python train.py --norm_eps=1e-06 --optimizer="adamw" --train_tokens=935100000 --steps=7135
Each number is 128 + 24 x the weight over its row's rms, rounded and kept within 0 to 255. Layers, rows and columns count from 0. Numbers have three digits each. The size before them is the row's rms in percent of the matrix's.

# q: layer 7 attention query, 768x768, rms 0.0136, rows 409-434,536-562,664-689, columns 0-127
# k: layer 7 attention key, 256x768, rms 0.0133, rows 152-177, columns 0-127
q536 132:127136163154107146103138114119176123083134161140123104164138126149168117105127118152158122151169096125143119162087100121113134122115142140132137082084118134135151152117144110131169135075103141128100139134116145114116119161117140187161111165167100144101110099096092157111177130161095127140079121187093097152116164134113132141186122137132131117109122132109136164076120097104141106178105
q664 109:141168139140128154094138129101110126086162129157150099207139098123132132111121089134149144142120156124130111190176096133113184110135137133131178071102124125115153111140116132137131098116137164117101109118156109090147082139129137134119105160166115165144118104104134142105177130135131108112111125127086120151109152116095138108162128104098132116152107119124127146094113143092113127158138
k152 082:127102154151106081105141100141125120167118131097122150108163144146146113107158178082105168111106172131126130163109125144124143137139153156114105137097173150128171152147149081131114159153125083144153093146118149112120138117082085130126129140152053140132108123137159090102158110136128185149085153142117126145122140144106113153113114105111107123081146136154106146167155122111144096121135
q409 100:131135123144121098124112124120162118147190134155142155139125132162142166159105131152132126131142147094137122104157124138149151164112145137116103141095102139178121124162144140116154164125164087140128129106168108151116143095177117171136117142109150099112111125132152155110126144166146161131133130136122171128111149114103150103087133149132146152114089077127147074137116146127119131131123
q537 106:154119106162134150118133105137140129075147141126108124124127162164137122181104106156149120129130119113140128152149092116110139149121140145129133126107130116181118144111164148122137133142136133142141115121155101112135101123119117136124107167103156138062120124124152145095126151173123153157158142148087135130100119111147137156158098150108133147151112112165163132118115152129127076126122
q665 094:149135118148121143114143118162113140150166105119122118121115130158127158139117130148181111146134128142138174145134128128112130096101118157120121145132135130155116128139150118092145137117124139173135148145116101132137126124198131125131124158106207083104148096126145145129127142142130147157097089135095152128106111128140136095132157141144158159157118083171160094103113145127141076119184
k153 089:151129167185128120093131055139157103117156126134076119106113131142137131150130144157159108104122158148109129162138109107088168120131126136147137107126075154105122151137126107154142156109133141119105095116152177144097146120139161099130122167147118133149143103118148105082177111148126117124127110069131143150133106121105120158149101110111153126091140143094141162156126117162150087092122
q410 094:148127106146113153101108172159114141089090135114112118135097125122128132139119156162153105132130153145124146141160100142138171121142110125124169105138141153116142147159111151141131147135133195137100150152115157148122078154078116089157114165127112151164109104134142163101163110098122165131135133133173098095157138165084124162127146150117140098114121159096142165107145137134111122118138
q538 105:150122112126103126113136144152119124115111143161104127125132141153156105086183144153165120111173099115106099159140104166133124121161130130137177110129131145119135133140152152115109135104134182139119179180135107124146133167088128112146118161148135166132114118120147153124166151130103092126114142172117079152144126141126097172140111086104115083105119192143164141132118127134120075140130
q666 100:160114126149106165106091140134094159080132132130135141092103091156146136127138150154149120101192125150083104156168140138123157125129102138150098107138173138109109109150165137142151121121171192162124149144145109162138100132072116112147131147130091138120146104110131160126179142127137118103120104147116110155109152141088117209207086086107100116121125109140129197101120138098134111171101
k154 099:126125093144114115147082114101174162144121143138122139115112126113133111118129084121143132086167159170182120118143115146108114130114120136169130116123135147136128128118091106116122138141129076123118136174118123124141112141056075147135138196110131135098140098073100097166168118136155157123096116151123088173107145150115118170119133130154121097078107141100139133144141152131127123173133
q411 094:166089113126105132135149139111118121129103128135132083108100124142112120136133112121138143115119096119158119114103152150114147127117154115196125136091117066116143124123114106122126163142105124104139088102146142127143170130159149203132134157159167087131113120098115137133138163151142126113146108144052114171089106133089134149123157142129129126138118104126165114138089144126159129166169
q539 101:152127114157122123126102099142150136153160106100167136110122135118104141148118101144090119131094113115095130119131095117099124122108157123133099108089135097148096123128100119119130118163139086116136100106145163121119112115161095124124111104094149110149146155132108153122142109154169141153127130110106111172116127093099108090124148148128157125137145160116138089172088151168108104166147
q667 095:171144151162133130142141099160111114130150112128098141113115150156130117158097120102145162126115104157125139145132119110078149125141168149140089093097130103169123130175107139135104145136124100147180117073167147139118101150101066137150111142109133117152136134145129146138099117161139147140151147143110120128093116098093109169133150178140133122140121110118166111162103173137131099152143
k155 092:118110131128101101154157103153126128141114177102121152087107112132144118142107113130124103120111192109109106146112148105085126116141083120157138119134133104106096156138142114166133166088121158111123131146127136115103140135114118124127137125141138155127109128081118120074137115174142152097118117124115148149146119134140124109153138131107208134106108145142129093170150116173132090145072
q412 090:161149138117076146154117124118080119121127137085158118111151096109127129123144153125102111103168110088100114101086120138145109127157114134148073171083122136135121127134122127148121160129132103148168130177126152142124104141118151139122092126106144140138180175137162158124107131069143153161141083129133149147142165093133137140136114127074114120091091144128138129149131117114162117139096
q540 118:127137120087130146141107133154104157132087104101182123104138101099092129143099095131106149108126114077113124082078103143114124107138092091130091144174125129127125126107100124099120132137135120131151091118113129146105121112142162107124130099103154115164134148170139100165120117132122152104157174094115128115129095109133147105092134153195145176124103113109170077155143145140141143096148
q668 102:112131112091114146157110121146111122136073135061119135085096151120109162169130164149090136115124107120118146079089160111119097132148098114144088156122087109122105134082104123103150110134133113139148170113136128143120148117117118104151106096135124128142172158176110095107088113125102117139130108134167126111172145142149108102123112149162101121071120136106137121148127123141141156132134
k156 090:103148121094139105109141166161114090140126121149138124104118140116108146125154125177139158130132072136155115134093170132112125108135123085131137127127137159154112130161115124115102098141159151112119130128139097125142102128153072133118123120099129124129113149117119098113073128166143117143126103128178148090116095111186115131141196180144124156133103124158078100130104104135127154143140
q413 097:176147112116126070134113113139160110099135108140143150140124096201151151164117154155178105104153123086111104126119096111131155157117138127131123144148148123102137090099145119173180130143180127125091119103162151154142105118116103173145158155101104122163121127112103120131165125139126154134134123171122117127160106130134134079112134098152139115116126123114142117121080151128180111148149
q541 102:138135141133111089141164153119121090076128138115119114170117127144152117145106110110153131114132119122116160142168117099171106200086113153141163129058103118131119096115089109149150154138142122126100148124142137141137108096157059133109102167112124130130127128150139129095162105179126133171127139148105121118124140119112082091122083117103128135120148132099120160075136120115112104107136
q669 097:119144078144124088148118119098120120117177111110163142125115111125155109143112133167178125097093153074145136135157106125142130139097114137108178112145159154165125083115102181158130144122157125144106140106130093159149094061112117096171147167129151142134097123072133136103107111167107104144143110150108117155168125112162096084128141117152143137125137154107165150108125138139092121104129
k157 107:138096131100168115121115117152173075120128135104161149158151105104151097105179050147117103116099140129121108140085062115141155126159091131152115124125106107079098144126137124112107162066150104123137137117180142142131160104118122176145181096198134126103093117134112118178131119155125177144114068072090080131119170167116121136122134116138121158115118095108124117159135116129125147086176
q414 104:111144146125143119132140155186120090127122165106135122113163126131121096126131110126093141074156117150125115115121111119164179119129134123127133091131099134132126146095102115097131126117130130142128096134084123156132094134109126130101109104147107139129089151139086122112125112131141085122151158143176089098207128132142116100151077169119157125083161121122114120122147168110156136150121
q542 108:078177142106140137126177188182160124129145118056150135152128179123121110120120113121096123120104103123158128110137106124105100131135081120115134134141124142145134141155104127110102108200115110126137125108116120132124127090128155104104116121098099078095138115171124142138149115107146136094125148136120149158148076113179118123102107142105112157094130128104086142112127170162122179116131
q670 104:101112101131132182113111130145100095128074103126107136126159153136117149158087111127120174126162089129139128094181137097127127116105167150119109101122105106117138145113116084118121153158134121138114111167118109185126128131157126133130102142141118130152117115137112077114138121116178127133100118145123090113175125118137121144159148132131139123072148119126101096116167195123134157111141
k158 110:072132113117127124151119149137080141132099078117102124121128120104113139179173160157116138179136123110142135143083146115131120141116157106103141187140123111099158131131139134151077150131152073130141109128092134109127133136117103107111142088094091134105142078151130139104167168112136148145116131100077215098131138159129133123126124166155128129147166119144168112148088115132137087105128
q415 114:133087136125106092130123139125162125119124059131122136097131127099097150170134144133095109101086174098116096137091140137112139122150129102117133142136124111158141134149097150163155096182142160091106137174116113122116136126183136119147166119130143061100131124129124139109116121137149118166134115137158129107096126118119130145081130141120113137176130174125158112161157143161145142114162
q543 108:130073108112118088140137164109114132095081122156135137073074046121110130145116176118121135120130120142171086136113169127137140136125136114128129134137138119128126108149149119144091086136121153067086095106110077106104164112133119144178172109136132129124114097169124135084120127132138125123135149148154116105147168136092115126128088171159107146171111126167125138125167154143140131151195
q671 106:096123113160139054130104175140180140139105098131141152113121130103106138198136194139120082100110147152156149107119149101100109076089117144110126149102107101159126143117120134108154135140159155113106144127121124114156129130166109132157141149124138145138127139120117127107114106137194140123133142125169127142086104143137153120094133118159099119145102128158128123149109164158117153095150
k159 099:089136149116166106153120122093096129167142152130142121125095163100126119176148121135127136121151142136097142136113158133174115095137114140108136106151152139139135133125140171121108081162138159135118122102123128099153095113132113067140109127063162106117109200135127131161144128124159101136182129174143138121110058078145135087138127135130160148188121156135082098093167103136129152160125
q416 092:147134116152156115102054094084123103110111139132110120117107149116157147123142153143170119125080150124123143102189163110117134124108133096120156114131115173145117088118115161138127127157122110131091169140097116162124151164134144104150077150117141101149159125120166132121101133153097122085103137160121158157138097124128095131081137138133140107106100121119119155152085135146099118133151
q544 108:147122110154131120158075097125143148138116116161083109137104134149141148098151153150157142155138127170111146124148103141164165145101155125133095140104111127099136097148123139099074164146152071121106146083137153122093134102133174119140096145132108111123147087134128111126128143139104136092118134185158147137144115106120085156100147092118083116102118112129145146127105121125125114138176
q672 085:138139124159110187116092139131106137205126107130178147144162151140109162127118117144144102119110149161093115144152088081125154126079147139133117118129126091103075105116144157151101106165128099101134139126127172125145097071132132095149106117106111099105172119128091142133145127098121132119142106162138125123127117101116122136123172138145167119051114120147125111155168130122114113168106
k160 086:126160158157099076116153135127122146102138150145148140138125147100147076117168086109164135171170077109126128141107129143123123143123119139125131156121121111103098145131149145098130121141113108090151152118136158151083115127138148159133169140124113131124116122147103138097154151152058151149087111141120114113107141103125129161106167096126084158137101135135130137155110117106097130150095
q417 087:127145129124127150106084125115100156090119128135151142147115120113092150142126155154114152123107128152075112141154153131085174154152120134126150165152112135184150110123134115116131142161089180147118166162146105121091109109141153126117109148139124065158181139126121141144100113140077150147115113148156115128110132127107123156050108119140108175110139113085137162146099139197109133160134
q545 097:174126141157163105149078125127133117106115127147113117100099100120137153123164126119116121118130101132111150122158159156118167104152135103152142171119140117103110119099149122104124139108134071164123158086129118157095114088138151141159088107113104113134168109121127139158091126118102156128121148149176147167123122127117117162106150104131100161090129148110181134134129148126093119161161
q673 080:131188129117120112155100153135078152176159128149111153107131120166144183149169127170151117122123107137100074112116103130122147152109132137151154113116066101105101141129150167165096127128110090129151122145118095178154086100110155085153120100134130135128136131130142134128158114126107108141101106109181126098116104092122154164135150135141119146083084157092132106146097144111127106142104
k161 080:169111123158112076109124107149143119120128110151144151151161112137118067143125193130170104139157122148111126114120129141148106142120135114132115148067123121090109148100153133085119105103133134124102105136127126114136103109111177148136131129109147167150145133112114088127113180135106137112136171136158141136153169142069117173117147083103087150144143086118131124117121089171094127152152
q418 080:138110103118110140105095099134114165150116108091096095103134152105125137113111091129119097120096093185120120132178140078109089134117145119142123124108121129126173161163104113148166148114099137172083127121074108105065122107163159057145109169147103136107185124108168113124121132116120123117140132106141157094174136135136141097123100145120164121147095121150157133130121162100116109110130
q546 106:093095108130143152146088077126133110113126145140090074153113117127152115091114101101111097120141116126160102108121137065140151112093127138142103097130149164114173159112142139084142106110109168132111178092184147120137138120132122109111080131125110145136169143092138105146147161116122101090126156125113148171143142133093088156136147088138141069119144136152086161123136133147130115151119
q674 083:108138106123118160133120113121133135138142153112118114139115126113150092114080126146156193108120126132155117109138131066140155144135090086142137095119120133086096140134130143146153095163067192101175144115145163111158140172118123096125089163165151127137125175114121110098122087122122155125147122138095102130174128161131107153126115087140130124162133114154131119123090154130110171116114
k162 078:113130140152098156138117180096123101129103139122161128117092107089114110134162158101126150160151110107125142179098084147101136157116116114128153137126145130130121125107129119131074141144117130131134090178145110139132096134148111121118172089078095126150101128160101146113141107121177147146110105134180092144109199107158145125136101138132149153116138119066103117172140146126146146112100
q419 087:138103133125143094124157169181166134093141152098148119144129131151135121104116115108129127110154095103143168131068095145130143116127128103169141125132157106092115160141146150160106098127135132131177117116144115133130133113142105119103147119141095174133098110134094102105143125106165146152121119098091095131120154152108167142123141127100151138180165132145106165133174114129187133093152
q547 100:155122137115138135109215167131121151107137137080216151154127129114152149106133148131121110105142122129126122121095100147145128137132135122124119135130169094160124139104158109133147130096138140116135124162136140141170132153113074111106160102137135176144113116151088132140122148139159121153163114125144134138137147121159133096122121136130175130156134114140130149137147102120177130113088
q675 088:118101160148151168120198112142117119108090118135150125115110132141102123115126127102140125147178153096127170125146154139122103136177113109099098162157112137137170171151094087110131106113184142133084137102137085125099114132087166171104158116137103139097082147168093138080088108116136119170126144128141156122123165109127127129143104140126149164157148133123100151114120110117146140103084
k163 083:118160077073131154153149131152093111142108112134104158093134126121112122207130133155112149081141170160127130116135139124127099112153103121100135111124109113133112131169090116155132117134122176137146115141156155120095129140126115111137090168154159093152104118102150127166122107101108123101193101119113117123066099138153126099123094144146155128155119141093120133140131101122145132076160
q420 083:124127130125131092114193119154121129147124117127145130149132143171159095119100148096105132147143114116125160151109095134145142159153142145146107154100138104100082152115119128154144135116123090141152105123152083128112186123171112142141136131120111122144095124110129104152142120116188152147118107128115114135133149148130154132161146144131166154149132117159128130118160120174168125131128
q548 099:091090134081133187099212133163126163188123102099133151186156152133143118093125102085099148101128141072146117128115098138115090136134111116122159155162145150118122152084125108148114110101132149130137068154124144139123117158132131108093144122149129158156089118109150117123141128138168123122139122132087092119120134117166118109188102110142141117159132122094127109091139141154179133100091
q676 081:141106161082140205118149100135156131161136134138126096174148155112141134097097092089134094164168140102164126122143150083117151182138119115137111156133105184166134110127063101092113114132138156117129110126188139161121145118106145130106158156152096131131132098127173149107120145126144117086131145150161132109156125125185099102117092136084114110145161125107129114124126140139132153128130
k164 076:139152092120161136138143114101090137119103130136173101107132129121126190092110147132098153120148142147136099122156143112092124140136165123111096126176162112134127151138152135148126131154130092144103138142137125095142142164150124108107089116149138070107172100121134126136162091105144125124144122156134156129101143175161135061125080160118143152176104163130135149098149154097137134118129
q421 083:130132118153114093178179146172134152126103177108147125135155122139137128102094112106107126150184086104155132192111126106123131112139126122135119132171161105085139149152127072120121089099174131145153104103154135140137122122089118180111145105130135157148080102131102133111143133104174130165127107092120128102094139117106145098127107114101134132177154119174095150105176119146150123111134
q549 100:124120129125109130098227158145136152122086098089174123109152150157107147124158107153101116110144109140161107131078101130175144142149153088145120113135132086134132159099164114169152141107165142119140127147118134163194131122125073153094161151126129153127063123144133122117111127143159132150135117135104146131132154138154115130163090128136151138181099059081115163081142138127170130113107
q677 094:142112132121138134133193136172143108099124114120100116083099143119109134146114125106084119150195117126141142131090143132137116170160125130111129163169183114111122163124063134123126097120157161143093175097110114138125118123110162150096166103153121135144115136145097140096112118140147124133094147132142141126093142108157141112150119158152153128108118144099114145085103133160145126083084
k165 083:085139114100191098132164180097127143145128120115142168157122146105083125162098158128113131141081195099091146123145153150098107099096118091158098136125116088146101150135098108173153059121122175131125098129155115127142093108117093091158136130084119131134160133107125115147125131116148142129114130113135109121135100127156143088119095167146174160129143111127130130143163130133142132112135
q422 156:125146100111123123137106159143136121160151101099130182115108140101123166156136151138149123089127156095101088116154109140097095090128096155079164100154095147195139140118119154146105107166126094140161103102130104173121114115125128123101107115118141109070127090142138139133089102102148160134179133106095133114139096120172145094090121128143135139133113175128148123109119157148120130060132
q550 134:124142092087127117150099185146164107114093136140168167137128126107105156153163129099113146131105156106122162075155106149152108113113131101101109126112112147169110123143103118148106140157131104141135085154089092120127119132151129108114113104089132102093152131151127152128109130145146136107153130097154122131124079125160130111084143117130116179167098119116141082134126114133088146091113
q678 112:156118105103108144145077114116130088137148138127144150130128071056104163089112131148144128107140140105127149112170101146115117124147116152126115135151086169165088103106097115144096164140081083118140118117110141156117120125122183123134092126150160124061125119133128106126108124087124135093132109100139111149142133135114126134113130115118139116140147141120160125139122145136144150134141
k166 070:120140100161090127137131109172129149127113122151102134140163139126113152132094088102133110110152097124119171163156133115135121137133152147125140165151097134156105158121090167113094124150129135165122141159116144118142118151126106165143117115149155108127140087143147152101151153120103152105127138103083151081109114163149105105174159142091151104126125148123102083155100106115129110121131
q423 081:138154134137093127170175144135128119146145172122162125147123127105135104143119162118112122143133124105164108193118118106131153094174147159149097139155147098124083144112080158121132119121175139138147116093155158146133119138100139140123126129123126147148095105139131093137155114115134118155131142139114114142106158139151148111116133090127143182157156137127104138089166114150187169140143
q551 103:130120121141101147136214150182151140132087098063154137098140140105124141123120125099091091155145116151116107096112137137140088141145150119115136117141129111118100148149135116129160128086119164104113109137124128120130146115104105147091152152109140152112110124144131097126122111144164174135113148138127158073108164138177163098183087150108150156149137103153075118104160161154136110099095
q679 092:145136155155137153108192094146139149107119183132114133106107137112082153125109138085101147146173131147162150177089136129155103121145103115089155161149155111144130165131106119094146141112175171077094112145133116099105130123124136173130198096168168157145064136152106118118096109135122138131105162122148178139112131131172130120174116146125127137131112135130131133117144137126128107121114
k167 076:111121148091140118150150145140073155124121140127174090133127124156125169142102126145116147132095147116111150131107156128131143126125129074098095151119143133105103119127124155150109126162126147144139138180152148138142122166134108114182095097095116113088203181135099166205102109128118101130132115126117130124131135070158144116113133145120161173124135137092143110148103151142155143136150
q424 079:143118128052137144167139129123108120128111119079102114122135072121107156134101129103108125123143083077114136119134133093089097149130158123118128133107131128092099156109128089137134123126163145121139134154127110141134105149125138124097136127142141131124088122114098144117104156090156138178122130145126095141077070114144143162154106129130102125112133113143120126152159150081175133107136
q552 098:164123110116140149131155131122128130142110123090168131141111133110098175148085140132070142120131115069105145128121124130091132163133123146122115116190081139130117142100123120150133162118133163115102131145152123126063152142159149108100112138127148168156116140122115109125130099134146104142090138102131105087074123104157119126120123166103155153150099147124104106128121195171158107079141
q680 087:167114141148124100126146144147120087110126175119123172096145137109090162186119116118122126163119143096085139142085138146106088169119125138109129143150101173102090119144091110121111186151114134113110167123150108143072147100144133133099144102084102143126125145137104132112134147128139127133128116105173137109137164148129143138136106112108116200163107120101127156122165130130137118142103
k168 082:123163084127180130134144124104131158167127131124171153096146110125092141137112160133091129140138143139125122126114139158153141127140068105155089099138148131147144087155113101142121102117125149159132129150108124109119129141101089086146120091178119112106116126129112147156154115099123147130152115138110143157114086095154157103150120149146128142097122150151112121134136105138106151118104
q425 093:156142112136151111151177117182102121146136132112100164129141096118107141134127126132113090097129124112131125121089147143124137123140129132155092166129103102104118153103152095163131157105121149107154141107150127158147112121082139136097170111103127113118116117141131103143087098131127129166148140125142111135104152135076179183114122144120173126145121146107125106093120164132185175062104
q553 104:144102125120103166141181149203117092109114117072145136126085105090126158155143135139101138132087101117098140113081140138150166143146116095114124147118151156164143163116151113157174116114148105130072099143121137125113131131122096169128149119160146158145095143153093083108114111136143123169108142117149141125090129157100143143130125167106160192176143106173151149109094180135171161081100
q681 098:125155142163122132159154123135134099139116098136082129095126113122096158140140123137102123116157128107099134145097123173162137138150117123115111154149169091111111169130148123144115148168144157134056179106146121153078127160093138174101158118141168085114129131173118122140101150112125139137079129115144180110119145133135144103139134136125126146177077107122132144132106172125170114075117
k169 085:092142121093152093112172152128104128106090146100134113127146120073116124158120094126121108080140106175143124131113137124112109153116105114117118150119146151123114165129121176107094118128124188147176123098122160094091119131124073163114092081140113098087160123134147121146111103121127120111114101119149112135111115097175125125094115126134121138144119111113123119138166152140104138139104
q426 085:130133132122113107110173129151109094104124116121139133146134080130127149133099124087137136123125116086138092149123126124152150164132117106159143148119124157043113147101149106147125130070104138162149117145137144157119140162109141173118152072164158129100091138150096103124149152141135172187164133100127143095154104132121170113194142117114148141134131124124114141100169150086172139097139
q554 104:117142112113107131101186108157134152128101108084148118109137125112104163165120103104090139104099092113115125132124168165104144117164113108103135138197162129097103142145135095145159124112156142138142142170117111177096131115103067158095123099130128148135154144166101118124140131146167097157114096103122114114129162123157170143156148153129152146143124137161141133113147160130166121085113
q682 094:194133150140126130097163127146152121104114126116129167101102120102090143147065124113086120143126129103111135146132150147163147147124158139112110161165156137132130140118168094131132099131120133131102170132136112160075154109086123167129160124094164097173118105135094120095104122155135106135106126107166133107132111156102111126160113161107144128158115137129114173101136120124127140102132
k170 081:123143110091139158138129136191113141113111125149179141113172125114122132179144110103102103121071114147179167168122138174117137147103102131120133145134100138164116131146097122152134102135116146102140091079143156125130145131173081162118097149076146111084136137128141133177092116147102091114138142133145124147120100103186170175124062137113167122135115129132154111098150146152114134139100
q427 089:126150142118122118140203131119142139113098126108111131117134098123076140105147130110125128102171120095118143133132167134157146129151148131106141170138102102067117172145123096145184121102153123166179132158135129141132140181093146189118107086138122141121070158098121116128112114139143136133162147120139105097099143087097169128142118097118134165141116097089164167101107109090162186088123
q555 107:128121127141147133104138125157143132138129142115124139131097114147097105140109096106152147096121130081117106112102111126129106137161148119111108125177121150128093123129142115152143094156134143131109175126110098133108143146131116167116137126113149138125101128130063097105144130137175142127151110116106117117099116104123148115134116172097142210148100109106184111093093129118161124071127
q683 093:130128124122113147134172136129125141120152141127134142111084170112075106111126134074120113135124113082097114157112130116146114172145111098147116167153138142135162150106121119090146156139081146151149195113155066147109159148122110152094153128121149111135101165182090093114095153129146111155127113118160161109122160117121162127150113148109154130142123111098131142106080139124168146121117
k171 080:081159130113164109131142145127109128111120131154180148130171115095131123174106089129092162114141111139163122150150173120122125148139086102159116114125107154109106136127119113152107093159153147140134114127106135125107125114136146153150109135127151088127116130126132153141101122087122102158129075122140117127078130099129164078119127138130134146137109119138116104157142136132103162092106
q428 080:131127104119130151131126150150135138142094114113146100123187180132115077096119095138113125147128163143141135138147121151108099150112125082159132105165120144147107194168115110131182130152140149119093066139134114138104131105099149173143113121128145082113124126146098085140164121123121179094147135081134147135154166155139127093130167160178112135145108128135182119068135085123110121153115
q556 111:117125159113125134109139102110106108139129128126094068162155150127139118079134118114142102085152097142141123142107146116142120126154140132169111106156113114113143133150145130112168075132124113177207097146142150167139140130095139164117150184127087091135124124123133113121138128109115143122154137128111116159167157122119134161128109147126119100084120144092092157125162122087158126143107
q684 091:138154120148094139154127110121157114131116146122133117123135116158107103118129088101129108141133104121185177124120139132103126134134125091149134127145142076095158143143134082137127097132117172169188145120132147132159150110100107127138138169106131093140097153091073102191157111137151143132155143151116097144110153105128183140085118125159090051123146126104127120111174092123103129154126
k172 087:098146129180123126148115117127123103130142161159123132129053115153119117101103082138115129088134128120119135096104097137147133126146136150110195131146143143122161130143136181156137131132115129121104130142130124120131163140124122094138116158143126147178166147084132109132132166109145121156153134130132125118137145133130101131139109118160145137157171076158122165113103165127154137114181
q429 089:130089142120099146092093119117136099103131145153156094119131164128124165168108122140119131128096149100147123152191115137130113122105158144075180101129143148143119063110127174170122139115136116068107115098111075114116118168130102120146120134131129117153126111118153204132134089118077135133111111179135141171150060136141058148086155162102131141099138156136078129106113127147117099170173
q557 108:118089128129131116148112083122133099163156143159141069116119105145125119099130129143128142139152146191143154103164129113151109107124149109156154147107107114117176155122127171105089140106152099122122113137117132131133078144140097112097113107108096133104156126108181131157148138126134151150096137163133099149140128167134120125120143142147140120104154158132114138143147100138101103125104
q685 106:114113149148116151120097115120134111108163129170139062142142107165163117098125112117160156137115170163129139131154113105114136095091148142152134138114133111128151089120098136148097121071108112123121092147119130144159113110161117091169115140130111146145137096112153158147164123142130115129128148191121109174146082146125104156132120126165115107091167128133085127152117132144090078170114
k173 086:146135130159128151153102128118120111176135145111094158150132159112123139086112169135199129093138130143111118106103090085127133146154153127118122095166100162120171103100162114155130164138108107102105119101152096124129151103142165138152160156100128152134124123121132118092152136163113132140113083120114147107165175159103094098133120092122115128109134133142111123145101099166160114116142
q430 082:158121098148187124118133114110102176102140173090110142181173119074121155145123124166139111087152111141085120107110108140126096086110118120127111160109064081140132133066122079134125161096104107154118114144115144143115117131150135100083120132152096115069188118108147101138111136132119144151120084118076156143164138137129123176108073122089111147096167163133127145184113093146101134114107
q558 102:120142114133155095173118151156134160127131137120150144125162107078097165173117143123134153096142094102107135130112138126102143121076124113135138106183099134168101106099131142156119149132127114114107152152118139135091138094183157075119100110098110101148144166116139138148089125109099121134084128132155159124135141089132130146078128128138133102132187160124119129146109129154130141107116
q686 085:125125092104134120107141163125150100128137146071145128119159102104093140120133128169109143126164143131120123113164154148137119164104138121122092121141112123124107081127138118140143133126129070123122119153154158130121133166152149091102122106133107144118119103127124124141084145120103122115121094132127122132158168110084075093097114135128131153109139138159131100181109103154104156099162
k174 081:123144097072162142147172114125134108156096117104163116130169160127103147129136127171094124160114179109094133157150137112125107131144137126151112206119078137104086131071134114136153111109128182118157151110127158147134117149089105132151130112140162127079121119104126104117124114128161138116169139152140159167061091097149110169154103150104149131134105114092139125138113099170118175099105
q431 088:191153142126135117141143153156117163122168160187145095145154155136131175177124111108153140151109148115118105165098143115156131094121160154116113106088156141115127157146149137140079136098113154133142140089146082097129112120113109124126157123129138193130092116084155159118131184165141107126079142084124151151137136122141154125154133142140168139146110148138080095153170120117190109122153
q559 108:115141106129149154117163155148094136127130110111141175136113137145137168154097172128117129136098154121117137179136125128127124134137158154066106130150139135143094116098133157109100098183129121090105150136125105122120089103126098120133109116124129166152111125114109123115117142181092123103126129091118127130108121140135146104144133136113132147170127108162154112083099145136149079093157
q687 091:128118127161128121116141098142140136102158165094118184135098132112130142187135139086143118126097149112101142145111177101137141156107139132092101151121145151117153145148128158105126149118136137081121160099159119105148104118131144135122137137109100154115095110108101178121108149198137105122106129095131146114148092134114100132159133126100160128128125098139149128116109181082153085126138
k175 086:104113137119092149100161122159113117097112134137090127122119113129159116160141191145153134138136114098136126119129152101118139121149155082151120090107142122120097113141134144172147128123154135126118129187158115101130117123129118148130116130137111115120120088145137162093140126109089121168128121137125113149130111142135108116126140116109158138084114104123150152152180064128110110117132
q432 082:140128075093099101146136145145130119137099112113128175119154094153140097136115108077101120097103081183153150148120137126127107128124116114121159174125117097122168138179138160100145126141112131167150126159155122158120146179121118152123149101113146162115109133169133116120171157131141119105144139091121145111184156149131168116162157161157114129121146117130124120119173105127105139135103
q560 114:171148126155110121140163138144119159096096169097109168164152157120152142127137099092147104110112130142121143194126153156093143156142101142156119124104117079129134134122170157088164110130154160125201137118142110137113138126100092108139119122144132150069071098145120097136109133139098089104144153125127108133147178137136142152146126086141112118161143122153123192089131119089124124125128
q688 092:149148145094125122131204128133151137152121173100095153104107133122104111137152118111166111136114119150144158164128173099082108121162111135139125123117123120128110102096137125108111119146115175143101139199104117119117139182116148133141130149117126140084128117143085107125136124149119136134209164106128105099139141158112132138122120090101131118143122121149164124096114142085131120132124
k176 082:121081117111127139139120096145110117094185151154107081149121124132124118108138100113136102086099116132160180086113118124157138147083161149121114130110161092145162140132142138149144146127151160117105128107171088133132131107141146096116140147132122128148090129082172159127110144140152073140139130133113105140105128113134081115122115097130124144109094118110114129111154126149141097153151
q433 088:091136128115158116130127114131129147142144120122117161140120145110100090144140108106093133141132108150114126078111195104133105119162088137130122152155098077149114143129136070150146140136144111194135150133155161152122141111111103128100117128140127072084149147161090130163101116110125116148160122095111150131135147119099114117143115148150131132120166172092118121145131175117102180101130
q561 102:172152121102154127142124104164162108168088160132101137117153137121078110143160140111104133111197141125138140110090139112131119071148122075107089114154128099086129115143117081109146154139120116133135155138121091138098123132126109101133195103110180087131128124135053113134121107114132163135127161159130175107147166150151139110115119116116155143121112110123130094121125092129107173122127
q689 091:160124157104146168118142140124134108153109133150096116072127112118084137146150132158102119129167128119100132121131147122132116105162111064095111118128086127133114098116156072110150132142120120166152136154157145142121177125130165119116146085119140069108153114143111115094084111112137102136124161132136170139128152122147125101110118185129148134100120135093099149133137110090095136120134
k177 088:127124128109152123158136162165144155140116091125136135158115117133143121116120142096081139117094118119154099100154124166157088143128090132101109145063171130156139135119141096120081090148130148128153139128112181152156153144165075149090130126121119137123108148117102132145110124141137123115117123155122132138118120084133176120075120139106122145132105125160105083125145129153136122130108
q434 089:107174111073163123167154081128093081177148130077158109118112100118109111144140152144101128113150125166102124095107147116155087117138100112136125103111110093108132164092115090139159114118123088169177107145097113139142120150117138116080125137147089137125135167156111079130111086108107097158184106141127134123109157108100133144131111107092134141122130128090140127140120115104138145080120
q562 098:138119122094146139123118148124100142131156155163096118110109158167123102094154140145119108130118122121146132113099110122138167159101104124144076099200106081123142120083151114171156112169107122111143144089129136118126178090174132127098152125150133131169070129142103099137099124103155128139133158156149162122118132092122164123139144131136135083095110136131123197182101127130179176144162